Weights of a small transformer language model.
Size: 13 layers, width 128, 2 heads of 64, MLP 512 GELU, vocabulary 2048.
Architecture: LayerNorm before each block, learned positions, no biases in attention or MLP, untied embeddings, normalized queries and keys.
Training: a variant of SOAP for these matrices, 116M tokens.
Each number is 128 + 32 x the weight over its row's rms, rounded and kept within 0 to 255. Layers, rows and columns count from 0. The size above them is the row's rms in percent of the matrix's.

# layer 9 MLP down, 128x512, rms 0.239, rows 0-48, columns 448-511
size [ 99 129 107 102  99  98  94  96 103  96 150  92  95  97  90 104 101 106  94  95  96  88 100  87  98  97  97 103  97 104  98  94 105 103 101 103  99 103 103 103 100 108  98 101 102 101 101  99 109]
[[130 130 180 146  75  80 123  92  93 150 105 107  84  74  86 118 182 113 151 173 153  49 168 116 147 148 128  90  96  81 112 201 165 152  99 131 154 174  76 187  69 131 152 167 163 202 107 117 139 192  72 100  93 135  91 109 159 169 115  99 172 143 116 131]
 [135 133 118 170 181  96  77 215 142 157 142 138 151 161 141 161 163 203  87 150 123 151 152 125 152 130  50 129 178 152 112  89 135 100  87 123 100 142 132 151 112 147 117 129  99  53  90 141 159 122 151 151 163 124 107  94  75 126 146 121 111 132 127  90]
 [146 145 150 131 118  76 108 163  62 136 147 144 134 107 118 158  46  75 112 116 158  83 138  75 101 173  90 138 147 179 151 186 172 122 121 145 141 137 121 122 140 160 137 117 165  91 120  92  92 199 108 105 110 126 124 136 122 143  77 149 103 140  95 155]
 [ 92  65  81  98 112 115  98  56 100 159  89 109 164 114 140 139 123  79 148 140  72 180  99 164 119 116  94 157 154  85 121 108 236 137 130  93 116 142  87 111 166 100 148 164 101 148 111  80  88  89  80 169 152 102 109 148 131 103 131 101 173 162  94 113]
 [ 99 134 179 118 182 112 155 157 192 145 179  87  87 120  81 155  56 116  55 149 100  63  88 176 141 157 139 165 180 108 153 148 113  67 104 150  95 109 132 117  76 113  78 100 125 129 138 132 181 117 120  57 218 192  93 135 178 126  83 105  43 136  99 116]
 [101 117 147  90 109 138 109  89 127  60 137 145 134 135 147 118 142 132 174 170 112 139 187 138 178 131 146 145 115 143 117 168 174 160 107 115 146 158 152 102 149  98 155 149 159 103 130 134 148 147 111  96 163 119 159 104 102  86 127  99 225 153  80 146]
 [120 107 116 142 147 109  96 113  93 173 116 196 135  68 117 173 117 159 121 124 157 141 129  95 137  77 137 167  90  85 144 144 171 113 153 112 139 110 108 132 130 143 100 115 202 105  74  99 110 139 122 133 168 135 126 127 129 162 183  67  90  98 144 128]
 [ 99 133 125 157 117  90 113 143  64  88 123  96 129 148  85 110 120 121  84 148 143 121 119 170  93  63 101 129  93 139 139 109  86 171 139 143  97 149 155 110 149 117 123 132 157  77 133  84 170  91 140 131  66 104  86 177 128 144  63 189 150 103 154 136]
 [132 151 146 103 164 116 109 137 171 168  76 150 151 119 151 129 105 118 160 143 108  95 117 137  86 141 127 140 123 157 130 111 108 122 137 137 162 152 162 128 161 124 150 114 130 140 125 141  83 118  88  95  98 193 142 121 115 151 126 134 141 133 152 160]
 [117 157  77  91 111 148  95 151 209 153 137 134 206 162 172  95 120 151 115 119 144 133 182 170 103 123 164  76  95 199 192 130 149 130 157 132 128 148 153 151 130 102 106 201 117 128 164 105 165 146 139 112 151 117 138 147  73 105 145 126 145 140 178  87]
 [121 115 128 130  99 170  99 110 114 146 159 133 122 117 165  74 124  88 103 121 105 135 110 151 111 208  57 102 108 163 134  81 136 172 129 146 131 120 170 119 115 176  85 103 190 185 137 131 113 188 212 122 120 139  82 138  81 129 107 110 132  80 168 209]
 [ 66 127 102 137 104 138  81 103 131 137  96 102 125  71 165  76  78 119 156  94 140 148 102 120  53 144 132 130 153 132 128 112 175 135 100 142 177 135 145 129 108 133 106 124 159 105 111 133 108  82 148 131 123 114  98  77 110 183 113 107 114 107  68 154]
 [172 126 135 151  60 115 152  56 111 141 135  68  87 129  78 103  84 111 142 106 135 122 174 111 107 139 100 176 132 141 146 124 148  88 107 134 120 121 136 107 134 125  89 119  85 129 148 155 105  77  88 180 125 188 134 102  48  81 147 183 146 101  93  38]
 [ 96 138 150 109 141 150 162 130 135 118 196 105 181 153 162 124 108  79 128 176  83 120 120 142  93 125 124 119  63 138 171 135 149 130 115 145  88 143 183  67 166 154  71 104  91 141  98 125 226 127 120  80  92 146 138 157 178  94 149 126 105 101 164 109]
 [197 150  85 129 129 166 142  92 163 157 130 133 115  85 107  99 113 100 153 160 125 156 127 140 127 125 105 115 155 160 125  88  73 101 147 179 106 105 173  99 145 159 153 126 121 118 122 169  94 180 110 140 115  75 182  68 133  76 176  95 137 112 103 165]
 [150 102 128  77  51 138 120 189  92 137 166 156 148 110 177 158  96 140 159  52 129 179 110 139 104 127 173 105 129 119 132 148 125 141 131  81 119 119 140 138 205 115 155  95 128 144 133 201  88 136  88  98 156 158  79 202 122 100  87 112 129 105 182 131]
 [166 169 141 148  90 120 100 159 142 133 102 126 133 101 154 159 137  94  85  86 141 109  80 118 104 162 116 130 147 222 122 166  99 143 116 152 142 165  77  92  87 146 151  89 102 146 132  92 106 141 164  96  78 182 145 129  86  91 133 117  78  96  91 117]
 [140 143 149  73 177 154 137 170 166 103 152 126 122 151  88 129  34 152 135 146 156 152 171 146 105 206 135 119 149 107 108  85 133 155 147 111 112 165 134 180 137 189 100 111  72 155 119 136 154 190 162 118 123 154 129 126 132 176 112 199  88 160 101 151]
 [118 137 168 152  95 135 126 109 111 125 149 130 121 128 160 161 124 136 116 149  98 165 126 143 137 174 173 163 124  57  81 149 112  94 146 113 108  92 132 150  98 134 145 147 148 124 139  95 144 137 121 132 137 129 166 146 206 106  86 118 132 159 145 124]
 [ 70 131 104 106 118 132  92 133 147 145  82 130 107 192 103 183 200  68  73 191 106 109 106  93 159  95 119 142  78  99 160 180 123 113 177 107 132 155 121 204 204 117  95 166 114 123 116 153 118 103 133 151 177 109 132  92 120 134 126 130 126 171 147 141]
 [144  79 179  74  62 137 140 107 171  93 114  75 106  56 132 132 144 160  71 109 128 130 100 143 134 122 157 103 104 153 157 175 131 112 165 101 118  49 130 127 121 147 162 130 135 144 172 144 115 131 131 135  84 145  97 110  80 126 104  86 164 140  83 131]
 [193 154 147 114  94 113 161 157 134 150 124 111 100 137  76 140 151 165 122  30  88 152  66 140 108 147 193 151 141 114 135 151 122 117  90 220  81 115 113  80 144 143 111 154  95 145 154 132  95  96  53 134  93 112 158 139 212  98  60 160  85  88  92 155]
 [192 154 144 149 167 152 146 151  79  74 170 172 145 103 135  72  59 104 125 132 105  91 136 116 160 138 141 157 116 124 108 110 140 117 114 151 123 148  99 147 143 166 152 133 132 141 123  58 141 105 142 180 167 137 138  64 197 171 134 111  92 114 107 119]
 [155  77 138 166 159 114 127  99 177 111 104  77 160 172 135 146 187 164 181 137 146  56 149 160  67 152  80  48 153 176 125  78 165 102 129 153 131  95 137 102 112 159 110 172 145 124 145 163  98 161 118 110 129 128 158  99 119 117 124 166  78 126 143 122]
 [ 87  98 169 118 114 152 163 149 186 151 160 121 118 171 125 136  92 136  56 135 158 134 135 112 195 147 159 169  92  95 154 131  69  78 159  97 122 155 139 122 135 103 151 103 100 109 130 166 109 160 127  90 102  53 146 119 174 122 134 138  38 150  56 161]
 [105 107 136 124 117  71 161 147 108 158  76 164 132 118 146 164 170 103 131 127 131  75 139  95 124 141 123   9 139 139 128 126 154 158 123  59 145 104  83 139 122 166 147 158  92 126 126 171 138 140  62 130 109 159 160  43  85  97 162 128 136 196  60 145]
 [175 141 102 122 116 127 122 116 114 145  70 129 150 186  92 114 146  39  91 138 117 115 147 174 108 128 130 157 159 110 132 148  89 129 198 128 116 128 131 130  96 128 122 124 157 117 114  91  84 174 154 119 132 165 157 195 115  80 179 123 167 161 190 146]
 [139 100 173  86 146 165 148  94 198 117 155 126 108  79 129 160  91  98  92  52 181 106  94  69  64 129 134  97  88 121 140  95 147  84 126 150 125 144 176 118 162 121  82 125 101 136 133 153 122 160 104  79 173 102 189  75 118  92 194  75 122  68  99 152]
 [140 104 127 106  99 120 100 152 154  90 179 104 166 138  72 136  86 140 135 146 145 206  62 108 104 128 125 159 115 126 142 125 132 129 120 139 109 139 150 103 153 153 157 120 123 107 136 103 109  96 108 134 141 207 181 174 151 141 111 107  91 114 143 137]
 [120  29  75 162 124 108 104 144 130 131 152 112 111 146 160  94 104 130 173 140 157 147 115 143  71 108 108 113 153 139 172  86 137  83 169 152 168  78 134  82 164  75 114 124 201 161 158  80 128 139 153 138 112  83 123 104 143 110 149 112 137 118 150  96]
 [156 130  76  87 137 136  95 132 132 166 131 200  95 162 100 152 141 164  92 132 121 149 159 144  25 185 178 133 149  96 112  74 122 152  96 201 159 110 163 101 119 214 137 118 112 113 128 155 145 136 166 137 199 106 155 136  67 177  95 161 137 130 134 132]
 [118 159 122 122  94 147  92 121 108 182 135  64 152 191 154 131 159 131 129  95  91 168 104 190 123 128 126 109 152 138 119 119 143 105 150 139 119 101 162 122 139 176  98  60  96 134 127 152 121 151 121 181 111 142 155 113  92 146 163 117  82 113 142 108]
 [128 108 182 111  94 113 134 118  95 157 135 133  84 188 130 120  69 118  96 171 120  99 152 179 170 169 123 134 133 122 124 127 123  84 190 135 140 144 137 124 179 149 111 124 111 149 129 143 121 104 132 138 118 103 158 114 147 148 137 104  81 131 108 147]
 [176 132 112  67 196  99 106 190 119 116 185 114  77  90 131 181 138 165 100 134 156 106 141 149 173 138 125 120  50  98 158 142 134 133 105 150 135 118 118  98 129 124 148 107 139 124 136  79 140 133 171 134 138 168 123  94 157 127 140 100 108 100 110 116]
 [183 169 164 109 114  96 126 116 148 102 154 112 154 105 156 164 124 120 141 120 181 127 162 157 172 160 171 117 137 150 155 120  89 108 149 127 163 177 125  47  71  30 113  99 143 122 142 178 127 110 127 149 129 110 126 116 182 140 150 159 136 148 115 103]
 [109 136 140 158  54 102 159 150 128 137  82 144 148 170 114 100 131 167 191 134 160  97 153 147  45 116 148 156 100 155 124 135  92 149 144  94 138 127 109 157 174 169 148 133 119 172 143 149 151 137 108  93 146 128 111  89 159 126  50 154 148 139 143 139]
 [154 115 117 132 122  81 103  66 173 155 105  98 126 116 126 124  80 150 125 140  56 135 177 135 162  99 175 112 135 120 108 102 108  96 125 133 189 104 103 162 191  74 109 176 119  60 133 167 157 105 126  64  84 152 104 169 177 165  72 115 123 172  96 125]
 [131 130 114 130 154 120 114  53  60  72 111 182 129 128 115 135 175 125 111 160 144 158 122 100 154 125 111 170 155  77  74 106 102 136  79 146  87 105 213 186 111 182 106  90 163 137  96 102 101 147 108 144 153 122 108 109 216 138 113 117 125  91 131 103]
 [146 130 150 195 152 128 103 108 134  97 139 156  85 108 151 174 125 131 147  79 150  92 110 141  47 116 103 104  98 117 122 166 100 140  82 108  93 101  68  30 102 123 125 109 128 139 142 172 150 144 111 138  55 133 138  82 130 137  99 161  38 127 112 138]
 [148 102 136 201  82 133 174 122 131 103  90 117  84 143 114 164 138 115 113 134 139 145  99 108 105 140 135 123 112 149 179 115 116 171 127  82  88 131 107 125  92 131 189 139 134 158 148 133 138 144  97 197  95 115 191 185 172 182 106 129  84 163 164 107]
 [105 130 192 155  98  96  86 104 147 128 166 129 124 108 114 151 149 147 136  96 103  96 118 200 205 185 125 123 179 150 135 133 128 129  64 116 138 128 117 103 148 102  76  76 139  95 144 120 133 136 152 152 112 135 130 147 175 140 141 104 129 111 139 121]
 [171 135 175  84 119 114  99 158 154  99 160 123 140 119 180 142  70 105 157 119 148 160 109 151 104 120 104 162 167  92 127 150 161  79 138 188 159  94 154 109 113 162 192 121 171 139 157 132 132 126 112 118 171 156  80 126 150 146  50 111 116  94 161 115]
 [141 106 140  82  93  70 155 125 205 129  98 115 139 149 149 110 121 156 153 108 139 100 150 189 184 112 147  74  67 103 137 112 134 137  98 139 190 110 134 108 143  92 106 104  51 136 166 162 138 109 148 115 174 107 134  99 107 142 119 130 132 124 155 115]
 [156 121  77  78 185 198 118 136 131 103 149 127  65 115 136 108 152 123 141 134 136  89 144  88 137 138  73  87 111 125 107 160  45 158 134  79 142 123 106 139 122 133 172 113 123 126  97 115 103 108 137 133 128 120 123 135  73 163 132 125 166 138  90 171]
 [ 87 135 184  99 155 129 125 156 150 122  96  77 122  97 120 199  91  82 111 171 123 101 162 110 161 158 119 183  94 168 117 121 136 152 163 122 122 145 130 164 143 139 170  77  97 178 174 118  85 102 114 185 176 117  77 101  97 107 189 126 152 151 138  94]
 [120 114 116 166  59 163  90 100 168 125 176 143 152 104 140 111  59  56 129 100 132 195 115 100  47 117  73 128 133  62 133 128 131 144  88 113 113 151 138 133 136 112 103 119 138 138 178 133 103 124 151 164  74 137  43 123 116 122 133 107 167 122 122 150]
 [109  97 143 130 161 188 123 135  88  81 135 138 123 139 141 202  57 159 157  82 142 121 199  98  60 132 105  88 142 133 100 150 142 111 113 171 119 167 127 123 125  70 129  44 134 177 121 156  95 131 153 101  98 107 145 193 186 140 128 150 120 134 125  94]
 [ 87 144 105 113 138 116 102 156 156 207  75  97 112  74 115  70 150 155  82  87 108 109 156 105 139 121 158 151 135  57 111 162 126 202  84 112 148 105 218 167 189 153 156 112 134 165 111 163 171 147 148 123  87 136 134 153 149 152 124 162  86 117 131  97]
 [142 112 192 116  80 123 178 154 155 174 135 130 196 152 101 167 167  95 151 102  94 191 140 173 133  72 103  94 147  78 166 146 110 142  94  96 127 123 117 115 159 131 171 157 141 101 117 104 107 133 130 129 145 120 134  93 155  94  79 158  93  83 153 101]]